Part of a small language model's weights.
Size: 12 heads of 32 (4 for keys and values), 8.26M parameters.
Architecture: LayerNorm before each block, rotary positions, untied embeddings.
Training: a variant of SOAP for these matrices, 4954 steps.
Each number is 128 + 32 x the weight over its row's rms, rounded and kept within 0 to 255. Layers, rows and columns count from 0. Numbers have three digits each. The size before them is the row's rms in percent of the matrix's.

# gate: layer 4 MLP gate, 768x192, rms 0.26, rows 548-558, columns 0-191
# up: layer 4 MLP up, 768x192, rms 0.257, rows 548-558, columns 0-191
# down: layer 4 MLP down (transposed), 768x192, rms 0.239, rows 548-558, columns 0-191
gate548 097:130089117097176128149114133147148170116038139056147106168159124103122118128065177170188134114167134088174099126152179139052140184112170106148138129110158129150177140106158154155087103116121153129118107102108115048096140107135135110105133106136111172097069143096170135100121178095110082135134138167191153212124073091127105099079115106081196137127072089102129114126144129103155095160141103133200133116165097131138132118071088155166146167176122090080120158167157128148117160131079065112147145151160183181166088138087147102161151107141143126127106123093092164155107145130109133071
up548 106:054090081129177123125118051116120085109172200157131137101127135176158141123109096111041093105109125103119115119124093151126147136127088124073093103096124132113136163146148127024094196101132088145114149113167138127098163193136117123153116098145112101088145072147119119133203133147113136091134125088092149122131122086134114135189123171121126119052154060188120102090102111183136084217136107156109135203131139064114124162132073111117141101150145103178145101143085147152124101136123122156153072115154139128128099139149124152091137141220098157141143124068109139102098151131137108091
down548 106:130092118095157169121078051108088081113131166105148124136194162131159161164161147137136113132113103085175109093151116168130116121149126112099112075085146157105130185129140134100093215096119126160131155157117104091161116150112139154135105139082094138159139094083089142126241087125109114175199106086135163139144182103110150084161098117132091226126150136132092087151184128123168124127108142211147133093113125073100139146096175085143102177119102115095132128126083153117164115126152142090122151145077086192149146140152106083131148130147102196129110137102111077138063106174090123124
gate549 115:088147101107128067098129138153094084152122093090129112105142123127069179173125098122143111134149176125148145130124066131109134130187068151105144137153189195129183089091160129080140124142097125112102082117148070102098112139180164118154153165240125122109164064157114081114163153135091115147147092083158163092097159133089041127200160108139085147118156118140193155156135120077137090138139152126120098093109104195143134144166176119137121145124178142151108118088119136085116129112186130122138076155108144153126069182179158080166127100142118118150124172116060127160101117098108115167
up549 108:101151114119128158152141142090083131157059088082102114107097055091107131082134091114161144163180127122145168101095063095130162154146090164156095083113077198107142093150133145145175109083150085112103115166141178119117137080183115153109147148128110156092156080086187141068114172145097052079106173048144158115124145117114040121166160137160138096128087171124127158150132150141138127139139113086112139123168086156180108166119128132162140149146174071178071131100096118140076119088132118113134105129177115162146092150094137058162105115142087130097119110124078147152126140114130108205
down549 114:204107086126126188147123149154136187173147101154143123086108112143148101118109158080122147113137105166080159087138073111101187112106161123155188108140125119150124100082128138162087101160072102148139175159179115054141185133099121158110123090098142107079077027146132064171123154177075134122117137074069142127106166135170134143134157152135055123155176171083129102169149063172138168116172145101114196155137121181118152153081142157151150135146086145144127144112117093095182112096130169128097104147140136125131166119138171142137117118104153173143134150155154185170135080165092145101
gate550 099:212155110150065133126107158109150111138118130135133155158062142108118073162148154119104138104178101172112119114129127136125184139152145122052117070127153158153085099096114152141088038158118161090116166115114118156154196111086169083127141074127159184164106135130127117111134159101143143123161128051151106117159170102097107129137146149062165104124113135108083172139126070090129124099187146088123129102149125081121126181177138126146194135153126091039103138118132143157110137105099055088099133112157126163093087120112165119196168067157148148156200164119123103116176128082161130146
up550 093:157162093122149140134144137095130138155101092123103145144098111173138109111118176109132082094167097152103129123091145134097116127197129084180099099077193124060069127144090151081154134108135179095104131130189131158166176143087132109127167140132136116125080111165142135142141129143161091056185124141151156074177149092118114105144185132036208174165160151082145162102179059081161108097093117109115143149131119123115126163197156099144178138202141144055091115163145137143102140101103134118113173158148184116106148118122156123149188076145069125122108186109099129143166152125107158130
down550 096:162085111167116122160155090156116203117146180093127116142119137123105139146144125092161138104124150144126106088198129053085121092192077142177156084146137089128130154161195055156202140147127122157124107114158124141106102105106134086076113112128101097175134103132099083154142138165081118128135090150171016067125145153077073132085143122107129125154134064136144105167120164119090112123137076108065110149141116155107135119183154194128125140119165106132141101115174177064154137138130154116136161177109076196162130119132042156110115101165151134125065106167129112126131132129116107110
gate551 090:127168156122126147131147068170174077054139154122077100113176136120119069128174117107169156110143109082121126110161097096139132181104068127148084173133151106106158148142104154109136160149129104072162110109168162161084160099086116102100094132160118116121133106153096113156140174094141177099142090166115165144133112113197121130028154156116129120144157083094141178118112139108156198134162161097141187140100133193083094074143105147169126114126133144150137100156134160197089118076151105100118110168152141168148085121073046185120078105122176109116086183121144093113139151058115104120
up551 093:087144143084089101137162106148185169111112147145104142102139143119101102102095108151116141138088129167131122061154173124149146102083134066193125076069138154146156210157115183114119100151136149137157098121145107127123193165119090109118099119177173145158117101112013114106164160083109214130155113137098178064121145121102107134110106168121113125141114105122107156126133100167138124148124127139195081229164122155110194163112141113108079097154191113141164080133119138101118100077149145130104134134174132101134116187154150116126073153141151119102153155151188163073182122144112104152
down551 098:110167149126121095141167138170111114114119168145086160085164083111157172158153103132152166125123167129130118093150087088114111146162167133126147163168106119129148135150097097079161146059096117147122059106102174188088090082098123164124132130146105160159131122126115146106205118144079168110109133188111114105146125108111084115125147135161132108195197116139106100166100152094119156088126109079110171107121149146127125079146076154110155217118143146167051157117202159127128140149141110059163137161168150160105108154068049167128094151085099110082138128072114137181059114098087156170
gate552 089:113177130146172095091182138167142125113081131089128157173128090115091167120124106071115160196149167156079132098113167166128136153149196165122211156130141132072164138110118152086136080149112103095139027141063111137122114165161129145091062146106158129105111163117135184170166105140128128118080172102122135089158139092117114160143140200183163145130142094143182164160112066126146134114168088102146152096134132079119081172158182130141157127164049140158088176150142109143072111123145085091199147164140135115121130074079130135134162122080145120146129188091137124124136122130133104107
up552 091:151081093138167087092141165107192112151132173104131169154126187150117107106124138161113070174101087159065104131122142085135194152135126081116074110189151129072135100116098106118150099142121099128167131143109079094178160160108131116132131121121130123142082142169125217144063122110076173069119165106098142184135153092154105108161124201142138129112144139173061167140203148155129142136099153137102161142116161117131130115154099131066187124078113112189132140101089149151102095126147123148154064176132150099143141139142151192167145116199113176108106140074079144149084091119177138147
down552 087:071129114175133101134143109089066118101136153143150133077068171143164140136114105123172154114206171145148052138142087139129143113116128178151085167093097139138131115112095105127142186107146108082092113104096127156146175081042108134182092120133093157120139121117138099102168149134150130194171087109148110106112078165112101139140101166084087095086087124105132112140075090090076129159179126144132125158156054123122157149153136126176097086115182162120151139116082165110098175100133121157121196104141126105120140128125167144143181200112137103056152109178152114173107187199099161141
gate553 105:028070147083129152074129151103107107161126152132092155143118129038149138133115088115165117186046213108145097148099149119068178124161144130137138128151183103116126113127131087153104136178103137140123140120144166099099122137112135130111115098106134147131106130106130138077144137173162140162176114092091075168162175146111202089187109144110126085169115131146086136095126157082083097176126121171102154083162108121130104097113131133077181189189055098149152122090166100097065108096154106128085125118148163119135110130096107135116149101125060133091135137113155196117112113095150196120
up553 102:115161152084182148068139107138118139168145121048110118083137130204120124181131085177125156058118158139121115104084146107112098074156107120122163131138139065105133163099126125119086073132137112120107144144181162051132127132217144090192115114133184157118137148087118122086134128143127103133138151136167127080082148161163116095130120130117139153067119103126138111190084099097104124092178156089138130166131077194177148086177086190127118183135102143150089203157083142117141119115117136097123130126186123108083171099112072137114084144144124104142190139103178078114126138189118132094
down553 102:125170096141154147089085125169122137157172113094138124160116145144115081126126089163095205102114178180080162141141146133091096038158162093140109167127156146114139112154127099125067091094114069120077146089178075088166210165202130154168123115125113085108130083109112143112117152164078126131113135091155129107091103159109075116132167112124096119106104128135146109117110106072114154085138118145139156180112115143174189136160146132115155173177082113173109174207140085027137108179117134128124143105101103072077155103108113154098102160107141154147147092122152167137105164174157163141
gate554 105:155116143122171138108150150073135123160083173103128141129167145131127151104123116109122147111117131120107045129077190120091202133151070095147140099121129090108160081164184086175135097100126153185101135046147118081127123126165146059117094194154146102090115145132117126150118130142140072158128088133110166094155075069129147147134145093139154119106141155073161147103107091129128151121132187111170113124058162114114126173125121127119082179104160151133161125116175112095181146112197180163173073119091148123123101141151180105153070127094061155135076174097152149058184171120151146140
up554 111:129130149155093108126166169163150079108145151136170131172108114124111184083105110120161139126112111159113110168136122143166104141099157106148129105141164151110140154162112183059181206141133106085118074121118197153133082089118086057144168120151114122147102101115153106154127120122096179107125129174144092127077109107170069124174129164130197159066101119189109139127135126074091123123152118214153093085133155103164137085106156079139146135144146098142116142132174147147154130131136122120089098201086177134094164047196105143117183164176126091082153136146094129179071118171146092166
down554 104:137143151123135111160121137195141121103162101164111134126091137119118122166094065113119113105058136079117117076072028155101081118147141171122152146105154105123191107101127083095175110172154129093138086150131108087091035086248166153129114122133148079138140113122143121119102096149133145121111093116130093138172148103168166125130089116122089136079102105150110114095152119137112115111143127110180135133180117140127141103089135156153090133156124165121121059089149165092031099171099051144080156091144141051162140120157107111115125081124164113152161082152086102148105147119077121130
gate555 097:136156098120108207177139150143094170180160135169119177114117099124144104140141177084127101066107128149152159171202134079114195117146135140048108122128122123090118110110126164147120121160129153133103098091149118115149137067107142138080106175076130114150123121108134151136153084128140175155151071116141141184163137131125158119130127069094111172137085133125160182106183119072159119119121109202195088126063110112102085103123135142112165111222092166100118149103080108188126078106149133137126162155132065101139186119108178126186149164127160147144120079117114151174144085089069157156
up555 104:086117104166103108161100147116056149069112102127082136132172170144163180143133094059127145132189190157117137193175093124122126114121116167151111152137138129158161155161148189189148111163129167152145123107085126089116096074084136156111141160113112104124192126115108078138096155125101176148091168108054153114167134068090158148126147083161177154173160101089086124127180089149147144126094108162159137153099134167131056129137116178107172100121121135098159102116090054099142050138164165112097144148143076113122174182122092133161130168157136108101120146126130180162143169132123198127
down555 100:145104144134172124176114146105120171117111155212182162154154109102108102099133118150122104148123101174126111059074131079052068094119161167140115069111101124184117113134102135146137099221068163081144128153171154147194106125122125104138079098126147113134070138113117119154120104089144155111153113108112155112139110122106072149110147132138110152068165156089134072168130056191143059101139119077170101145084089111124132149162159112142133139057180099109141130145139080122132047111115142143141072148160098132131147091153116048130193134119123136100161146148167115125085151129128119074
gate556 104:142199165110100083133198085126153139139144058077108099121108110116148174102116101133133126113101203114089174110139135145112203092115116152099134160156142117166139096122117107121082183143141205174152112067227133094100191106109171110158150116105158171135118149135181133150113135098092146141131087146175118078118102100179220164145124113182123060131134160135158124138104132089120160129144132136143134171163092157079117066133091165147160095109177139125092075096143120079133128104150072129176102092078105159164092143134131177155122161128128144102111107144123122119121076080103096111
up556 102:082151126119138169151069105161135144137105169084154214115141133117204107209125013144158110097138117125151093110145159161153090209124147122147089122055152145106109117111167133097136107140119055126122148174035141087127136156127162160094116109132121068122146166141029137151103081138107146093114079103117158133118151098118113120177146134124157145138142074115122115196178144111055096136110110173119117125129153093119149147160128142131143175159114098157178115113149117192107127135148115111156157129132107078106178149082120094147171129100132080167139172125099131089156140147138162158
down556 104:123074094130144075153110147135097127177185153131018120121136122091183157170123173171103124123172098087148102027104111145151127089115109161108172094119148122133178136099135139113115118131149065125099091106173085158174117123193130088104158126107155118171174127120083145112167137096045096128129085111144127100114168181107059154109152113159125150115122077147118115097073142108126152102143089188101111199076140125124104140130175130143129133157150095114137075088114105122125136076138118153112023147081106162098160167131137176150092159119186128118153140119107136159168110122104120091
gate557 094:172157094131116194161147124103146111108078091104111153095127126083098157134047160196094128110114081104092095114108115148134133151116171122131136065137139108098110152117100080113140114136160077133084116104178134177148156180110066162151111153143106139119110077092078099140134149065135105126087128129132132141107170145153064157140056103179137139084161139147132107114132147196162174107088149155175125163173129168188103154129123113221185070167072174127139162146128084173165139089080107123173152125109115113153113138135164150180080153193113156133150169128089110151155081137106125093
up557 089:096143073131059172114135117076158143147063092133119121116179092119139186166076156145108168165137075113101129150149126194166137163143160159130124111124141107113086152082117113101151071131129109110023113048129117153117104154098145174098132161126099107110159129101150126153139140058144130083136142183136157101147147149181109098184091141171136132121085112090132137151118154152148133085144172106177132104102112142154114135185045105178151068166094175164130148189176111158106084125130139120197084119145123090145112101186118136172121121157121130177095152084123142122115113125164056086
down557 097:124169147156126116122088129119084168182168136101140098137164049121058141152110127111113095159123089110081183119168153164115147097119155105145100166106196121118103134155155110159149088144056103147165099135122100094164193095067114115133140153174101139098125095141132148140154115144128160118150127114153167108150073149156119137151145081125151159136107113206132124138147108153121137115206084104129085125098151103121177169162172133097095166109110031186089153090135167099074060083087150143102138066099109134134191133168148097130136054126151134126121102109098219123168152137103158138
gate558 101:169163129118135190137138216090133197129107112127175136123133162169122163115113173091071151089120128146152072158067093148116055050164134040128100156141120087139163127190147116189118065104124149164115139154157137096162152083109107169086116149114165116125123189062170158077120116154147162146119047118154132142153108133148147141132105075113157159181115097104155047118111148110137143127113140132147135161143109133164119085102140078159100162153139122138129164093129123119117208148149160085149106140107087098138115074092122138149144082108142136108153136181142159116057069118143125129
up558 100:064140171129138149104151178105163105114163127131109131091156089175146128076129114134132129091098126136125091099145171123086134093147122119082091118123098113152106173135128097121092140131107173112127135106088162128080137148167136122084129131119145111159097129109133184051174139163174134137116184130171080173112079128082137119114082164103134103126155131091118087169175123135139138150101128144114101113149221101111158009126037124185139176145189116144172184114067127139145127184074178099049145139154122132116130086106209160116113111079143127154111135145146076088148109155120122084
down558 106:111130170119156109119118123147150134130141090171161148116144053131124193157129117129124201070149193105112108144141111133144123123114143137060159112045121172143117150170120172168147141143049145124224159134144090091118124125128165103180102115106152112111136133101160111163190123101199147167132154160137135165140107159135060127165165110123122127084117140095127106113137123196128103159139129121144111169122145192085123062186113092160137168142119149162105148152106189118086165111135097122109139119144158122090116146117160091098168063178116102109143153061089123097218145082087179084